Part of a small language model's weights.
Size: width 256, MLP 1024 squared leaky ReLU, 14.4M parameters.
Architecture: RMSNorm before each block, gated attention, value residuals.
Training: 809M tokens, 6173 steps.
Each number is 128 + 32 x the weight over the matrix's rms, rounded and kept within 0 to 255. Layers, rows and columns count from 0.

# layer 4 MLP up, 1024x256, rms 0.137, rows 747-752, columns 0-127
[[142 160 139  99 133 100  95 118 116 161 154 144 171 125  96 117 134  95 128 111 118 139 118 128 146 133 130 156 135 137 100 111 142 160 148 103 122 154 128  86  76 135 150 160 156  96 139 112 150 141 148 142 134 179  90 121  99 104 151 121 156 114 163 133 184 154 168 142 179 104  68  95 119 110 101 172 158 141 103 101 146 123 154 146 141 182 159 158  95 121 144  65 118 107 150 107 107 123 161 101 136 129 120  97 157 133 169 116 155 150 134  99 129 147 137 142  88 111 192  71 150 143 121  92 130 152 206 136]
 [182 106  87 187 108 161  67 175 199 108 167  84 162 154 149 137 128 102 134 137 126 184 111 130 102  70 149 139 111 155 127  91 160 136  97 115  92 183  89  77 126 136 133 138 121  49 156 106 165 122 130 131 149 138 120 148  98 142 147 103 113 113 143 173 194  93 164 176 175 138 122 121 102 160  84 165  98 124  44 150 135 102 145  59 155  67 144 141 112 129  90 149 170  62 219 139  87 144 126 100 128 140 111 123 104  58 210  92 198 110  98 127 119 136 116 116 138 127 155 115  93 169  35 116  79 139 171  73]
 [129 105 169 127 170  92 124 161 145 134 144 112  90 116 146 142 145  97 150 155 132 155 112 111 124 143 140 120 197  91 150 147 119 173 131  94 158  68 115 122 181 141 110 152 106 135 103 124 178 133 107 126 137 116 105  93 140 130 154 137 159 119 152 140 211 185 136 140 157 215 108 141 129  87 138 170 104  90 119 184 101  81 119 165 160 161 137  94  94  87 133 120  64 145 120  85  74 108  73 122 102 156  91 170  78 105 153 121  87 126 126 136 123 116 135 151 105 132 153 153 147 138 150 148 172 110 141 124]
 [106 160 175  75  89 130 172  85 197 127 130 119 147  75  83  90 107 151 155 112 103 108 159 166 182 172 150 123 156  67  98 141 210  63 115 141 157 105  78 125 113 127  55 114 148 131 144 110  78 101  93 175  66 156 109  44 113 104  67 173 119 111 149 109  89 122 128 101 106  55 155 129 149 124 111  94  92 120 106  97 150  80  93  49  70 145 130 165 179 134 128 156 188  98  78  72 134 155 113 107 170 191  64 120 157  68  75 167  69 128 150 102  67  75  67 215 108 139  80 108 133 140  49 118 130 159 167 128]
 [117 111  49 111 108  60  69 123 164 183 130  84 153 148 202 116 142 133 155 100 169  95 117 108 122  98  90 132 101 107 129 156 147 152  59 102 159 147 173 128 129 173 122 118  91 120 168 112 113 151 141  64 118 135 129 106 141 122 102 177 171 121 200 147 163 149 139 133  98 109 130  94 111  55  95  54 125 104 104 124 174 134 114 104 175 143 145 153 141 151 190 119 121 143 142 106 101 132 135 108 149 183 125  82 154 161 118 126 102 135 135 144 141 136 132 126 142  90 120 153 103 185 126 177  95 128 112 106]
 [136 123 109 141 119 128 122 157 156 150  56 129 116 116 140 127 103 157 165 131 152 127 130 135 145 134 189 103 153 143 148 105  72 158 131 105 137 141 152 160 107 133  72 150 129 140 132 174 142 157 118 121 139 133 132  97  97  66 122 140 132 122 126 131 103 134 113 115 131 145 128 150 132 109  66 139  96 118 113 101 120 107 119 172 132 111 143 124 121 101 130 112 137 127 108 114 135 110 148 109 102 101  95 133 128 129 119 128 153 168 148 133 112 162 132 154  97 118 126 136 115  98 150 126 157 190 127 112]]
# layer 4 MLP down (transposed), 1024x256, rms 0.134, rows 747-751, columns 0-127
[[157 149 139 107 149 139 172 128 116 115 171 159 111 169  87 158 150 176  90 143 130 115 188 141  73 160 119 124 125 122  74 101 101 173 120  96 143 111 128 111 120 124 140 157 125 129  95 130 133 149 139  80 181 126 160 141 114 119  66 121 123  98 161 144 131 118 134 160  79 141 145 134 113  83 114 165 122 131  76 112 155 152 121 115 157 100 129  86 139 153 117 172  77 162 160 149 137  99 128  97  87 125 118 129 119 136 130 177 120 156 118 144 126 110 154 120 123  97 150 154 144 102 125 107 120 199 104 129]
 [106 178 186  99 144 157 118  75  35 166 142 127 104 169 136 124 133 107  87 152 181  94  92 141 164  80 118 127 191 169 191  82 156 151 165 111  74 134 148 142  98  81  94 193 125 137 120 101 138 191 123 131 105 183  69 136 112  94 134 140 131 135  98 127 157 130  65 151 135 138 149 129 142 156 109 164 160 138 152 151  97  92 138 133 174  97 162 146 190 139 160 129 137 133  70 152 169 153 140 145 134 179  97 145 167 133 126 140 119  85 102 166 103 143 135  90 100 129 105 140 124 148 187 108 169 137 169 143]
 [180 113 127 138  83 127 139 197  77 148  83 145 146 132 143 154  43 120 131 105 114 126 131 111 119 185 161 169  97 146 204 125 127  81 115 130 118 106 157 114 109 179 175 130 114 169 128 124 141 159 169 103 100 151 142 131 153  87 140 118 134 170 148 154  97 104  88 138 137 113  95  69 150 172 148 104 119  66 102 142 157 114 176 152 141  92  94 178 142 133 117 207 142 115 139 131 114  76 121  76 187 179 107  77 158 110 141 119  95 138 162  83 102 139 141 107 184  79 118 169 151 127 141 129 148  49  96 143]
 [121  94  97 145 164 127 102 114 191 121  93 176  84 110 109 114  96 163 157 118  79 136  99 156 183  83  90 125 176  91  52 152 148 200 138  44 172 126 154 118 112 102  81  87 160 152 105 127 172 163 121 102 128  75  83 146 126  62 149 170  89 106 131 197 126 156 193 133  90  79 173  82 123 168 107 151 112 107 173  86 164 114 120 142 105 113 110 124  96 118 121 117 119 104  30 102 172 172 129 129 159 140 118  53  83 100 141 135  87 116 127 133 159  99  77 131  86 150 126 158 128 148  84 183  63 115 131 199]
 [144 111 132 124 188  90 114 145  88 134  94  86 135 164 125 173 153 113 134  62 151 116 146 127 113 147 147 100 151 105 122 142 183 129 141 102 103  94 176  61 147 147 112 136 176 148 128 121 104 123 146 133 124 138 121 117 196 178 151 138 165 125 148 135 127 153 150  85 147 128  92 100 140 129 106 112 129 140  94 191 132 155 121 128  94 141  87  81 156 143  91 160 149 143 165 154 131  97 148 120 117 145  91 163 124 151 153 127 134 167 138  90 127 162 130 178 111 117 151 208 127 105 112 176 158 107  91 126]]